Part of a small language model's weights: rotary positions, 135M tokens.
Each number is 500 + 40 x the weight over its row's rms, rounded and kept within 0 to 999. Layers, rows and columns count from 0. Numbers have three digits each. The size before them is the row's rms in percent of the matrix's.

# up: layer 6 MLP up, 704x256, rms 0.299, rows 62-96, columns 128-255
# down: layer 6 MLP down (transposed), 704x256, rms 0.275, rows 62-96, columns 128-255
# gate: layer 6 MLP gate, 704x256, rms 0.295, rows 63-97, columns 128-255
up62 106:460477509454518501534532528503418519500492558512434424583532449509448555522469478475520490479521487440428497571551443507564508500481543491421537458524528517522549466453501489449483508492554444511438409484541520491507535626483495469490493515489524506477435566434553442477524583485482407540499536521432574497475494515474469464470479478462481540507531478448540499505503527444581477449518
down62 106:478504451482453542479543489549485555518506459542480573532475469495455479507512409521497507479483459457529483529495585449447453465516503561515459564550495517505489532446514548524459492518480512517535487488591468497560515547574514406531498494559491522532533544522517452456429499507485532553401474528513486550538510466552504493438497562532523504503491488526553500494502453565571447540441
gate63 100:506508477511541454481518425433495539477528536450429483517545551506471525493527555569489479506418552492548547529413459463474545437502406509502502518490517483480454501524499462505497499634479542525475513563483519545437480528466507516504492535478480513466467510483465547556461449493492479511481478524453547484496527445563510538508498502543487552539592545484463482516497462484493481502489
up63 101:480501468529546533506538504470474486597496484517514529487487473438455476557529494569491574461518499467484463484493526559449430490495407566513435532560445572472523505490546527464524551495471489513539502439456518501455437530479528483504447531544497554514448478603558534495509541499507554524514591472547599462519534569513477604518446485521483494516538512542613458521466525498475499506513
down63 098:474485477545538505471481512520437476519494517537520494533537429478523490486530452507517532503458492486548494429497472470486511497480497503477452552487452489503491551421549505566457450507559516458568414468420496485476536505509459462510447574427526485533550542543528569508526502541484558487409536469476472456553387477503538543416506508559561559558501552493453443523590406474529509519529
gate64 109:509490485496506456527513500482501486534484514569485410451538451438576516510453442552458458451494540572494561545467501499520454432465527496529572474580460450532502490523549531514467494502447436455432512336512438589499555518495482468509528549449491586544529512504505458426522477490509448501521537482526564505542519508481462467463498560467514454520473537488494584406484522528451487535562
up64 103:530514534507481488499498472521465572591440519487518464504545417507510501553462476542494495471479496494506486481487485535511548488453423554556527485541457470548459573515507529464458529496543485551391508440486459511481501483457482463560539463471492456525560485495545477530440467507470437534516505529503587478551495522516427588459501507400462478513505518516532434517474488514445468485459
down64 095:434499512538461479496494607440521466542519522564475462474472496422527513543554440506565473465476537500535479468498488464583427504514526507507484502580510538508513545510498501526424522564436514482465505496477545506489457556561479501560444511481485428469481521387523543515499531470537621478498435542420532557464514472438510514525584407483484488497519560506482465494525538503513450524509
gate65 104:515513438462472504538488487479503356502483574512471495511496476507466529482481474455531443545522474499513523526511515492481531579495497455570549422490563509502549547505496467522476540556501520463510516435584489496508550506541523515537532574465516496518532547480494568451532466485455455508546492482504604424505468529541510518507501509468531555424474552559456493503514498531498557498492
up65 095:474507437541505474466518522519533441498456418563514466480456571472534478444507475553534505591507496466539524496495548511446513503524530464506494530471464473503555496441495521468580510461545538461408536465516469441485507473546463447513507568482438497504558509572399496498398509465543506519546442447485438472467499489516514470526457537494474510543544549505512523525457475531495498574456
down65 091:507494566520551584587553486534492518482518481455467460490499559503518499564538498488471452439554537511477550521549488456462475483523479472551445556526534499515495497544493358462546498513514490470525552541449463530435520518509536484468455479517580537495412543583503472513533540459464431443458474480512475539435468504416516551485574536528498515481463496475527549485430571508455505515428
gate66 102:527523537436452546467526597484503498535529539478411499547522571468427507424498473535561520446510547518520514564479464525502527484469523499478541526577515500552378550487533534511546465517484552502476526545549515478507547484495494459530465554519507514456604516474476468443539402464496521510428498431503453489474429522494494490499477535464486500530435514575496522468514487577592534509456
up66 100:477533503481522504494453468508461451477487495492484464552484529525519518483539574527556490493504549488514501496435534472538478488527567487548511500546456504540414534592522506507481549499506496534562538582568519518535520499580541516520535555497467527488472499501493558420558520500549486487575513511541545478476449502524479507545566493538491480465520462517535488508453517555571487564479
down66 099:474469540436428550523579481499553525547468445500541495547520458505563468432465523482512533552501495437556505483582478481477534477477432571432494477533546484410516509474535479466523522554483393510480560461484536471529471478475513542513458436565478496516452501450457480459503443519513509494411481443467454506520503521484577526520529505447548490531463524511536455443519517586469476476520
gate67 093:499499467500541536504528519412517466485445532510456502496445457485489452479478490463469488501483488526502534462469433486477610493485441508508519453497491500503513549470442485495526435585490463493524462451504474482507578425510538430592491529496495505575549448464518497540437475493491440495481548526491522528529541473513556528541519559447431513415521516536461498502499536503459546593529
up67 096:489527444543452478525443517596544565530457441487488542520619464503493508472461461480493537471474527448468523535505494633509471479518547452507487475530518522484436454518487489522443547502512503510548466530544439447446417445500558486412462491411476480479511472502470520580437511493485507482470530503513467525536525569559457535488489443555533534533518453516548515478538468536484446479515
down67 099:455544504545568507479542556436509460495452519513530489529522542500444534499509440485539554556505484488463403514521461519488514469467545450515560510506462467426548516510494484460526528583390490506487492510513514395503528462485485509536489494452483512563466527516418476487424471455496458513561512549459538496546462460531458542551491532547478521520489549480488522505497573496494525471494
gate68 099:526473548524541442477583489464465481488569531460483563464403582506484527488508539516534518515506534461568561420448573479476466501509458485465557510517470482510454541482542516479494545550573513597560525514490546493481419544509462596477437523439446407502487487498575523518525475468600487523535503554494494412531414554502442465532489523434497441524524504492475551494490512460577485491455
up68 102:512442545518547536549466543530490496491445527476439560503447463475513546486448514511551491501477448521567516469445457504541499441487476508477583544488522536513524521535501494468552568606557554603494529547511487430528469503461496533594424513542545508583496469524525471483525476492495457496452506523479604491475453507428547536538515497453529405505490545494503538397516550468478532487503
down68 106:517569462510434442447480552469628450506476442430472532474557502534522552518535567478493573527567580508515487501527542536508511464499483567489446414499499558468498480423452480569495566449448449538478521459478473494515544492529456398535532456541495486476515529585474518492571528512474510478469490501505512500533398530519545474507503570443468464524498461472473460534573536607507418528539
gate69 095:476481587483515430570497535493505455464511484551530476596453444512437528513522536511425523468493465568556498515452488472501470431485561465530493562560472506534491526475520554465532447546497423496579460548465554481508472509488491515442594538563459513605558521466409571525497590496496490487537529502462542553463512503509536439572463464522448524520520449453567440485482571434503490549487
up69 095:521494462461411554515451473529552474492499505501558513538451537451475497479521486491510483530457534477564475380515528472476509477540511410471476508474541446507491600507546512519548451583508536538542581516531540582478489557456446557449446525508440515518479544526488509472462545420452513529541497538522480473479530440504534522529466513489527538520491549499451521521527515465446530502471
down69 099:483583537448489510520504513498514512560511560531516393496531536481454556534526569442472500502474526426529470504456463476487402485528498523523493569512471502523552494565456527554491476508543495452478444524479476458506580476562545512476557495508515514515485518518544512485502484486479516515450487451545448530531428462477478445523471547539491473549515560439466426452604465512524473454503
gate70 097:470474484474514483444521508435469513531558545450428564521515586436476563506544559454483516506439517529513525476550435505481454520467502536490527572457489471480465510445512389489537524533559521492482412509507495505519565510525572487541397493436467479520546533532487427530485484513521403573531504423452554485471540416553526491479515431476473541466528461525467563515530554517511498468532
up70 100:446473460540476482508454567519526515496476426468412546471477492400483512536479527516492469461432552512528434476493435529543539493464546407442548531515574490554462424451500560461490453481509609494518393487473481447483454478533459495520462454480468445612532423494509499546496492551483502515553502517441522559502497464462505400460524474437496472506536519560507524464522554500483440541496
down70 098:493517466518508589546501507590512517429497424502511581501542470547451525441440516557431448480459501508486545454510507473480488470501458467516528543479398461550574510555481613504422478543409491510483486544531458473501448544464489508496521451525579513445511497535508526521436471494512449450484532582503522497538509539526511541491572502492525462500486450537506401471477503502470451495469
gate71 096:507534513593586490429459521529495422470534538509533452452472520435523495488490468530475527531556517510499490544556532588550533474495476469493504514426502493526477403400511506519451495468477482537464560434451510427581519456488507514500512500474510489426512501508530540490505510486551439538498472508431491451489523509478388571441556466489509494541533507451523463487508525481451496510476
up71 096:479427543484474550529462470434485484546473454439460487459489532449554512448531496434451523523465521489461532459489482454539500528531471508520514522520521529534404482477538547567465524492494506473531521440537481480566403491514522512513424535477491476521466435498437491488552475493548448474471527526475478533523556533408434414482525491521531465519491496518530477543467550528453517528533
down71 101:519551494477495497484427486544400480523538564442559526490410523498512494521518498534553488501592455514565521476509474543491527488490398451478401478479538444463525541516462386522512553515484464488496506501469546517500492520537553506558522497514588498511559517544433558558506465564491471461554430447482557559491527505485517516504484474507568526451476517481488505437534573498605455444496
gate72 093:418531495596501560494532489464484506512536494454514509447453496489537447442487433499516538468499528472477526456623477453462517495467473476470557520525449472450470441407487469496517538522484512509425536529558454510532543519508526618452488399443557432502435486467532482413422521437487534504537481485469511475487500530552503534493476474520437521384537517478507502568457529470527501494469
up72 094:462497550534462513544536515466539486498490478501432491492466556490543448527465466574533597509504548461445526456491495473476541478436486554559556443488564471493601460497521434433513565514465489450429557483470538506466495410509489468536503531531579544507509511536505539535437510473526458498495480493466512425477496513556529468503449516530555525437466475417441423547520469463473522538443
down72 100:429508487481416545425523486532477555428605555539498486489490504420454534542474438578489478474491511490436501516464468565526497511600427529517480500348516512512571518501524418513520526466431434516460453527511494480502498509519493538518491460537528484530481517498462447465508519550548489485498482584503476617512516521547552466487427480390546482480545485541526463530510562454507497519494
gate73 104:465486413518532535448510470514447458418513500519471462551493508525493473506551455494485508510481479498513497473463553406516525554462512402516503515447443439512530487554470455519515544566516462460486504495554389456494472542473544511427422535476426484492500556466534462442525518482509460482451542469463577517478526475501526504558518477494495505546543510511473493445525542500484487512570
up73 101:548474564491513527506487476506465533546493543487463503468527441487564525495543505486492567540514584562548521592471499565467415538482533461531515528500540434530498425482523476461461521448435511482533505505511444477443496571549448516424535477460509530492516531442503519523549490493540477450505509521546448545524525461482542479513494520528461511546523524504504492508499504517515485466517
down73 096:540548529474483464484438486466483529458345465570517467504490470498485510457503533514553464501518561453469442446511540517422483478490501480479460512503531544532550533461471460578505429462555506491570506454500380484503499459386511512482506524478497548477525516518498532486485499448429533482460482464531456444419450440482606602483505481526486497455452515549461495502470584487445493488465
gate74 096:511502559519452482489474441493448474523495520494459526502471442447461492551497464472571458465497505476483512548576566460528433532574526493477399498498484553435534515512477495534549542530444509489508521501495558552481463424551435483461459512489476531530538415469546543441501601557527457503452486556515486505500465463496440534471524479535476472464460594508496500501428468495551529459508
up74 096:491482524522501476604462546545456522434509518504519488524454452547530528569533426518483507504441502545501547469562480475481550504495542476538498464502431487496527552560482509536512476512505515484539497507548552500458527495507432478519451515489445486477516533397491529422587516517540559612482452536520498508579422473465477428467482536517508468483491528457526597476523545490484490496486
down74 102:535488467495525482520533466534464510546562511491502502534450549472538525553449562492517482504531521469510440423454487507445480494551548475426538476520516480518553463555559433442487506514448515429518489495420446510463464526506549457452468491534560546424538429523562452493500471514454520524508517495539436549558508535549513513472469522495512504563527547500512396498486428557512473498466
gate75 104:501487568555597497456504531560499452481426539480554505527476543552487591451522487481473534436547533561499471449539485568492514493469514510554474552525454500517527530489483493453465527488387474524516499376469430471543538539566510548500508458439458466480543510390474490553451478441530452474439503533498479540474622518478495475468502571511501492428433526446400575526502494478568493520548
up75 105:523457447524547506587514513567511477467404485463493450581516422523505607457525498549502504461518492517501496485533450492416424493495521505426500522580490574503505512479509548486507514565543443536577454491508516505497488505463439464496486412482522489521491543470505495449454481525582431538436489508464539510522561535462540436489519517523521541414545512422455514520475480520467493520467
down75 103:523464548572456510495479465510469552448440505549480569451466529480532406463511628443461568523564469476508463505533476456460489496477501410506525532497620422489490534448473455434545564486443473467468471472504508490611489533488513540484562533520437567561526466541505515531514565556461523477509523485461556548521437501511569461446499499509501527538423497468587525460501555445529517527553
gate76 105:570533415458537567430518555422504469514434486490456460448464528515447489553503575494472455485477505580564561493528523540478498483465512519515504524424470488490400526431483552542496491476565483417512566484581455467452570496559580428554472485545475519474517488416514507511504520479519530551424518465459525487502567496420462437575468523430495499511508504513481513493408434527575500470462
up76 107:586465491473523515498484516475484537523541496492536491408498470474527454513463540537487520471555545448460516536546536533478496527451442491478504517466411435495530422545501535466463529473521519475522526512539436489451488521481539544451450450495503453537466466499451498504560514469451527489462504511551523504466511482562483480480570439478620490498506584550478454482430390570553543529507
down76 102:508502541442533469491466494536468474523434520508526431500478498470519415529534525458490535418445515488529523448494502481489561429449464482516473482550518507573441572499529557530508440541534547496495514561516442507536511537485526476481512512539444477512556540497473525500483500641440434569498502533555513458542534508486497512509502525557536524552473426512528546543520386544536489471482
gate77 097:538556509494579458460479563522502481495495476548498551476513450489457506580457501429508463495523515478415546520595569506480571506496461493497492445518495480511433555546399596511500577455439558526560471480528532497509556518497524481463489473474470492514529486483482486477521563500463533548502452471473491544528440572417513582539527465495514554520511503462533534460564581445494510511523
up77 104:489463489479490526501473579428554528541506550452485486545438493451582449406542423529455464542493472558521489436471510494571505520551567503536528484519520515516497460514511523493450428555501501476423488394555522477486524531468471506534509469467567523468489473530501553549509531475526496462483518418464496510444496486523535493482480450502490486534521464509501571515451536588506480497484
down77 094:456478467485434550444527520489470460560449538510489446489492475474488548521447425454479484459582458471503528467442527424535546484467437570535534490494494499541526563541461566471504497480485500554455528462544496484521515518527551528503427525490543401575589553466508493440466446515517499458469504483553491531497532524445535505481504566460531495533505472549456509497588469521507551533473
gate78 093:473464499463460462457464511542527566506514494455501390469466471488527479474492525559507507494501526510533445472413509434466453473551525508490467544515535518501539545457515444442500495477481468474514508555521509507479505430487508504481496516528514518477503510526602519487574568571472595462525503548488506491445474480487440544545498456377491470487457525445474598470446586551520446505534
up78 098:522548505450503509475525601572499528521508469457556528487516491539491515503620512523517549486489517466511497440431519511564501493541461486509460495539516475501527516481523524494557499538466486488518506515542495559456435424465428540548522501482508583564579547495517493535471519513483475456512514471439450503505496536482505531533494448462532561515512539537515461444467529438484489529607
down78 103:460532515486520482429512493537558495504464573535523567513474457502552455494480575438475541498538510587504477472505432499510543519527529463530529523540528550514494510396502565542526526448522520541482536483626516477513446555469484450500436501559499537562484538509573479520526479516415460508464526503543463509468503573457453527504502492465451472420566508471470470478551538519529468481494
gate79 096:473525518486471485506485443554467466499488487467557504467553510453568528471489499484500496550600529486489486461477562524421565444532536515567536489475474592488515500495499572535478540531501485494564543510492537464484489501488436534488467496466451471429513472533489481521527430494571482496512473514402442486506519534461537504559517532496518502522516602487497465464545415442431574479513
up79 095:479545512444470475462566507500447527507517497461524405530495517542530443555485559559527509582553531532467544431518532473475451452470483528560498473481532474553439472517506534497466491546458454528565549469433442446493543540527480478507440469545417514447446509506461529436487473584540453522499556468515505419509509515491452470504565472486558568649514494509534479554541478572469444517481
down79 101:493487430511532433464433584519497503504456470561480560438584524476460466454460541510458508494489487502519515490496458488467481426429461575546477539480550517496539504454482516490568519530495421469521509576494500521491520531525432523491522530547490459534471496512405464569547429474546448531478543499483465513506543548579534471519462495514508520478566515471492521474378521429478504533545
gate80 102:550514583456426462494549489572523470560538475502527447509470488539528495481512491480519457524537491453504505447471462526516520515519486507535477477520507515535555518511571439496503397528507512508499503466483479569462516457516524486526504577452484557451540518483548605557446496390490523423544489492431470460506477499467513496557468505462484565433485492470529508513479510565523521524458
up80 096:525456522506455504489569450502499536415475482547503572532553540478436469528531502446505486504478486477391516504566473547510511468382571450465477529421572532515484485481526481428460526507591471487483502535489551557502483523523437532483487505489442442528493476537532518474479509462542439574506550484428520480436490584480571492430477513451470539510566498493487424524497481453494453561471
down80 096:478495489503545506487496461513505460480498513483482513525445481463479525458512480514460532461553497514507509531420495515454466513560494522441502449523505500394448452537563488521515465436491522541513494467480459475525482386467494527506534547504505536504511563508490434554509444492491443508527456517575456539439491475583493470482550435474521538471441578475493470506500491504489445451464
gate81 097:517509481472447490452503503536541482450501545474488536469468543587497477558432469493531486459555558576486547553556500474475458493471585468434615534530536434491524547480484467470504472455465507525506492520530493503495531469440529510514518440471434474500487480520476492502469495441483593480444508529447491486496405496475478545466496504504514542510516541469472544432524519427525495519489
up81 092:549479401595517507511531574475516505508505533499539498559500506436443508430508556528451501535480442474511490501472556546524532477483511438488384483486535587552475504528560555530542541502525454480535506533479512547524440595559521499531481539520524507447537538536521513529557560582597480487514423441472413484497525467547534511500446496487517487559456513551605518447577478536504489517526
down81 104:506447495458514480467416505417481475505545457470468430582463516541531476464541523555507518412504494414541547484436474559589426542483442490593495523539535481470535475490497653492552506479556479420462458488507495506502461457556528533526529499526505542514472529503474473484508484513499441514506516500481426492532437555461562607526501485457526450450467531518570516510488423534454495508426
gate82 096:488457500555552512483546449482462507504507526459486569505551517468516492485439511557493467483461470589569536507433454532541482552548486504497533559567491565431450478494543472499495558520473522405449477547550513442535527530449484517378470504523471550540564466474535474586505543392526522468441528480519492526539465439458458492439495509493525511522432478599535466460486485475559460503560
up82 100:441570489471438472526430476552528503511538535453495574499571474477470423536459488454566507541530496418419550481472491467523488507512542490541453483465538475447467498607502498516513496490492533479479541502576563537493487507538454490522478519529524473501458496480521441585578542542447487396488528552513469445572545520528495462453488498508501523552520543534453518552487457509536456419501
down82 109:533503533540534459485476521461503464428432506471480443472504514467589480464496495425496474438528482490460519420497474462459506473569466543455512518507522465510517482504498562523493504465548470526466543492563505510517513459533534522537472456523502495570529510499532474594486460489516499478549558529501441432543504572532487456580463442487487450491419544548489502465556416591510479504531
gate83 097:495515524522508509425463526539550478527459494458542511450510482550454489486533471473448490511443543500478496516510503484546602549459566479505481455526511457474581536486544469468561510488535490447510589607550480422454493520533511502498459535540482407507475464479441502452494405421553527489491545477493539482515460445524531506442489483493477573478464521562480512490500563466521515541510
up83 097:504473417492401517539492479528425445503443455507519474437506489409461455465461490434522479500537524492482561494467522530483561452526528590520487600547484546512537490481546510476538502419518501522519451451556510508509516537529456473528462494493498527556481491574521501502501493474502518502596490535480485570445556414536541527498535564547458527471461519558516514547579455511496501486490
down83 098:501494453462457542429476482447527458526457463489474478610443479523510528504501549461523497541472611492546599449512552549495491479552443529480506522529457479455507482523471530527476495564549546475483615509503433533453482461531448513478526552535493450559512500516533435524453488512470480442508474489491470479539548481412529480474486476595400489500541489451494533529437524511427492536445
gate84 113:413449514509533514554536579539511537489513510555534518463572463579485502497484439453507515457485515532495451548492519493527492518546496526481451540563551499476443622489474465516538522429521431449565415518465436535482507523402526407514543486482540505492480569584619508497461589516520529512458497469519497498443501484498422509474506500461580490458434503534521513504478460524454471424486
up84 111:449450486555504457505584559570555515471473463504506519492574406615468486437519491477528506414519534535523446451477540492543510523503536554465411518575546481452514602420513499538471589490532486423491472482503467534510489487433498447510515476480520496469490506516581501537406570498495501538485536452484467460497479539503497535481518480480515469499467498547530458489525471485388514553439
down84 109:432522458515525472502524517537535504532457490485500515455639505491505537494517513480580584490518540542524524550451509570565539592463469476557544496500484457490518544504528457468519457449578437423459479463531441538557420494483453530527509428511511550478477576465526510494445489550498523492544476547594439494537504439517460547508504498484492540527464434468542470503547452520489430454465
gate85 094:500527479551519503551458496477581516556528500558601513490488500443435462517470479425440520547483406479507451551513552488531569483473527510494494525486494540403514529570556515472549539493561511494491515553467516545452527478490494479445486514504467537511473473455572487526501499449521469456546494384447499525492522456516466590472528495481557503514517483505487522479494501609466513455511
up85 091:523528487448523503481468534520474493513551551431472572469437474510552488507456558485467505437552504501507507522499506445440463549481568501485491453530478473455522573525590543472546527503483523447478512498476476490465520546487557456494416466511442478510477505472485402532521468508493463512532518529478482508442434477490459513526549471490477542527497462548463484439407443541430520473505
down85 094:463519460580453571503497518488490488507462602444532482484558526611508520529538540467533481553464513523525504469514452550519462526476547492490519509428544465513435416543508500577504504537498505492543484515494494434502543470472509407470499421426367516467514482489503526438477573554483467520483523432518585474504463562544457477550507550422499489495471550505436567558516499517428456508539
gate86 083:425477462566494559554513493480503511395492535516493552432429469543494460513437467445426527531395435457528528515494547505455597460432549561431502564488502574525438413484504455514490524433508523468486478461513536400460433560488496532489498505485527484485517516430478540541557476552545529460571467511518528455549517515465504522516495501510528484518519534524524531480571503493509509476521
up86 086:384523481523547527559553474470445456484501469490524580512549513543485473526517436474513551530431512530535478544409490458447511402509527501489542489521444524555461457462493509483495526502553483499489470575477516517502504560447475527541530540533550488571464523482521500504513503606564441537488550557484532463501504545456481513538483516514402475495465525492492576483522541494494523483469
down86 096:482464517475541526537499484512503468545485551461424567479515565475496554544480478489592501510531526539538505467531536580505458495528459532494557478515608506465518507535519534424493435596500599410426533493523484509463524468586504519520580486563500570506478573549541462472502546513497503470518557480471457524563475502462457496461506442495514531471514489485534502510585475537530553502536
gate87 096:510448543576506507507472513573522457532539508445529550488447502448532559542435503439459513553468555505547503529512526484567476573412486482509459499488495561523518453491592542534504468499528506492476493507471573480477490543503564457515547507492469393423476485488393440510472491474518497512428496529463406430502488508514443566467518518499536480480469507525501530512489519431497540479509
up87 101:548520441519441515491474534502465533484502484516449488428526488468450509511482503527469430535558525515519490530514499620561495471474503548529426538517437483488442451494489553565497490492521499482555469466508504528514511508451421475475459435501520469568442605495509555412535559520531446494500463558529465528458495494374520471477514500508522542503480460524490552513469488535460492397515
down87 105:440504410488520522544488489519547527482498515470543491526472479456447427476545546468475480505485522441473505506439504500506481539530464499416530575477538592508536502460513409521449483531542508486458526497471492531522504477530536518496453510424500469494545530470511504497506565517558430502423478515522533546454541634558566445439519486572527470455503454499510512498431453509526493547588
gate88 099:373520508479459473522501521505493508489530463505417421481537494507496550479542453575519519510489472525497501514459496488564512502522509502561454509501473502499592462536544499546481472486431555441543525527513504473466492608514538519433498554491485446465561468529471513530542555480408456548428500526588585505466426518492440506470528455501482537543514479471547585501483495483563495541498
up88 099:512503555444477405548526438515530509525509519535494518460477454430418482508494469497469524560512633525508482480561522548531502521468478432560453481515434539503558465470500555425565463537465597453520539503473532557460474439439493526487459504501516532519501507419533485474552474511518501518534510502511517498481550437443519479559489472453417512506492558498457549557465485462501508568452
down88 104:471444509599506496516523490495542501476458521461486555594462512481559542447529551496523505444567437486546472502517418496556523456498537581600524526445551460514465563537500449508516493508524494469538485447560605542505499462525551518517473559560456533528452434484472486512479566481485499506494450513431544464488453533462515530467442498533473470475415543481514485471423507567465512455483
gate89 099:489471508475452542508477550496473582443484541521546533464485445598480463488530477530524496491453509461492408519510550511497524520496455493521599473557508478490459488526502526496478481511582510574508525485553524475470527479565437464498493457497540468463500499542523495481476524527492489520477510519377495499484508523554379495503548438415444490560514554455530499525544439591472434463543
up89 092:522479534472448577526472546493477546456473511505526535514510465563480486449530448554494516480519504486416437565523484564469534534537460515511549492526555462574507469487446486501462494511567544567528560469512523454441609460599419465525495520538508478452525530499471524495441462467484474530501475485394546457531546533577365490540527463476498534569561544494518492503560441568498497488531
down89 087:504492470540474489486485496536479549497502450525516534479512482494535469416502555507522500498524459441518480525487455573512521528502471547496534470468504480558493476513485498503566517491525494471478490463467512437560545489507479466486504477533548485477561471515503529486411466386510554545523530564457518524528469514473455479515545435540464483435471520513448485459494534501463494511487
gate90 097:516425523504536483455513561531524473484484531435537510483460553538507484471431461561464518499534478590542504466525545476465527464497511479514465502450516510476513439491483483499497416482537525542486560518415544479595499535498453454577488435489491523490539506449453470495468483487515480446488523474450450502535513480459439473407524480529555476491511457502510465594482470533585440569497
up90 091:432510422477546574481473603542490553438540479484496464503486486458488538532439522516458485619439440498550519542440522484471483493504433529490520501476518542510469482520537546513474452536489496482476522546499540511508448502435469463517489483543541517551522472457449491609580469536541539550510496524447439449507504554437470529411463509521555490502508468519457503472517495514551472572445
down90 097:483499467517464472468485500534439502559562497527509550540490508524478603443507603557461480524513585515528513440521527522476561453492503555553562498554498481559524445558464510569497522495532452497497432575500465552471472512449462535586460477488496436523510555447512515520592477471480502483486421458426446533469465519514477502478451523565511509444467493505486544461474562531548490481482
gate91 104:481472555445475495465489572486537475482533440489491497460513450503513488535491501522486501537544454557566532498504546455507504546483480518566473462442517496453500507490526539519436520521459531414449447519426545514490479541468510585526403533444498539475462521498495598483480546539506491488462544465475489448508408509485519504532544539469507506492446554499577505477444563532485519546485
up91 096:508452560435534519508456503463509426464489463526499479482540392448526442470459520574504539493533529527550499469459577460565512553447528521516496483523512380480560449518493536550456429507564460466445539472475452522502519563467507546538549480463504538480536463488496518499511551493494502532500459462504474504524453504458533531513477526511455514523393474484502482400488551447445508477494
down91 076:484507524548548468591481512511466536473495463482472510516499511493496490475505501458521500559468418395511476469477506466466555543518465494503467504496482531457538552573504511498469544485415526549542431453492459500472477453504545480535492486530507485526520532487557496420514478494580495489514523492457485484479547436490479541522533498540479515467543460536556457497517502487477458588475
gate92 100:430496535531524548602476548503428464514436521446513550549524509509507493556526455495470420525499507478541422508524511474517460434491467501502511478496476481524516509592602440527519522540499477470536438489485496464488487570590583488544547510467528437510496490500472513543431506500499501475529534432424424531538485546402550478550527485547538473454455492530535462523525479481492492513563
up92 098:517567532472519455595521546551510462503508482506537458479467471469494518507508537497501385525549484560590416491444557506498518493536528546584530487481538498511531489529473527520426463493514534570472458520469534598483569485503543556461422468479495426524481516506465501551530468521500451534469521509457478575429505454527510510455496493496442489549483567585534564564540462566521523507444
down92 100:504490477426428487432526465451569490474489507486501495432484549540459455528474450534526538538504513502497504451534469554502444528516542540452467546451455523461422557461555502473572426484494480444508460465484473467493465453449479505565553489459588521438385445493467494483470414543456478537506492509507514523579498535478426489570486520472486521515486498480531460502495447474502462515549
gate93 106:560524516553449451492359573537447517484494430441469516527516456467503463575500452501442491471491498511497500440545478540514513451481554510427501523494465519483509477566484517574457482557533468508474448530499581505557479488544567601556468492474486550493419491468484462455472481490545476572458514484492508446477526440525500528468517528469412484483525536512422482478481521484498449555550
up93 114:582487496498523516557375564493460491491516484500544535536464480457454484422503508469454515484507488500470474516524410504517507503455474452472538536465449470467537429527563525542481462549518524402451466486523474532471552453498543467498531544569504470487469505516560499470529465504527406555533448536477506465470547456494496566497488525460445438502487523455474392486513492428514521519494
down93 102:488542509548552543529446533518543545499471490528485533555502511583465504531514507488487503563418500530488527519471516577507560518464523464451523532412557540493524504543481467517491542492511500546468540455473412492428430550572607527532530479559552514464522485559551530524542571539446482514510510541485548580480469481448526528528513518536432519470493537596463498577494482542492463441438
gate94 108:506474487576535462541526536482511453515576522480513564509490513470475486534501534536523507505516464493489506515456465458519476485556504498521473496599410533532455552557502435510555541535554531515569433527573485476465522568469517474471460529506511415492473533515477512453395450467431505426507500463477490480434496549453484496414452537497477485451503524591574473489492476357502486561508
up94 102:555498577464559495408500458393526460514455573471443557503552493499507477474496567395580503440532506421523525531568552462461545506482561490493541478478458477452524485482569549479442481501567468466437538507507544519494551489524467510481562485445453555445458503546607500542467519490526554558561463506500489513475648467426479454470479516558528572489488520510515482524516483540475559535539
down94 099:472490546550538486497500443483437428515564482511539443523505533479532485434520462440456494594482533509457512457551485512446489577508501461461514409428470506519460463473538497484518492507552503478513503557535541516507544530406406452588493537484442540513525509479568440521490424505498457530477500483563501472520500471496569494501510471514511449470471506517551484506446521520467489516532
gate95 098:482511507511535491442530486434570551521543484500544527532553534546412479514493472511488527448460480482483528453490500482426480512510554482515542466485507547516523471551485557455461453437465491504462486481505518545536540474527459482559441550517495435519502502409487480457496483523449465525470509450492564525502497435499536455534475602460478553472518513577451536499552510497483496495582
up95 098:569511496512523512520481476479525496527486469480538518410429507503462496437538488495502468595494473491523480503501450556502505527513581534523521535455581480461521471471516499578582497559507450500579502543451482514435487495496442451520432501388501541449455478468505488468487457461543529470541436488551437435527496501463461464477432476481492487487560508587494457579495525502473522454598
down95 096:491583468595472523511552522534494464498476548502421486466510490535523584492421493469474485514569515482460530478526583479574533464521523463556433482446528479467526497485561415548438497452547524522566464482516537512540471476443444518454487478508475517418540510514525489494479482492523575511487492572528534446493527543509522521530529469539479550503442514520521483542565582462550480517520
gate96 094:488436496519525446572507412552492505565457548474550526508515514456487464477451440432493474516427539525567423509415571475471459577471501430511534507475558497484509554491559499532425514497543496478498561517517458473434502555495518485525524485424535531515509460503483533536511510434451535511508504594466441520451471485528428430539508520465488501538590524495602543440549470577492472404424
up96 098:528505508465504466478489526473482470533493508527498475458544470504582502495517504480556590584495460509510451497543458488529560573426497423506531460489527515451450513467493517495502490550503536527505483492505510608413506511466487564506449406484464484495551509484477454586531512545507516542528479502461498529530574491550555533501512508448467561447512435464461474482522466485502526518523
down96 100:542473480530504490436472474486488526489425616489440477603506514475467501535448511533448529578460511454515460506479443503624457502544528511482489527467518452555417490466451529499419500542498530486538538449517518473525502538473524486549475452510475528578491476587453510505445423513488518487452506510491484531551564475442499491498515501443448571486501508523503537482527481500396485453539
gate97 101:487460527558513547506474513468511469526545492458475511509514471476465536496450474453467526532469514568543517522519572466606520516542459463539543460508492553508471507524529521452491451522540570425483492476468505501526439495506440625473588540458472518470550424491475522553476472479539511511502508442513485535547475492514486525468525514475529541473490505499443476477533525534501462481424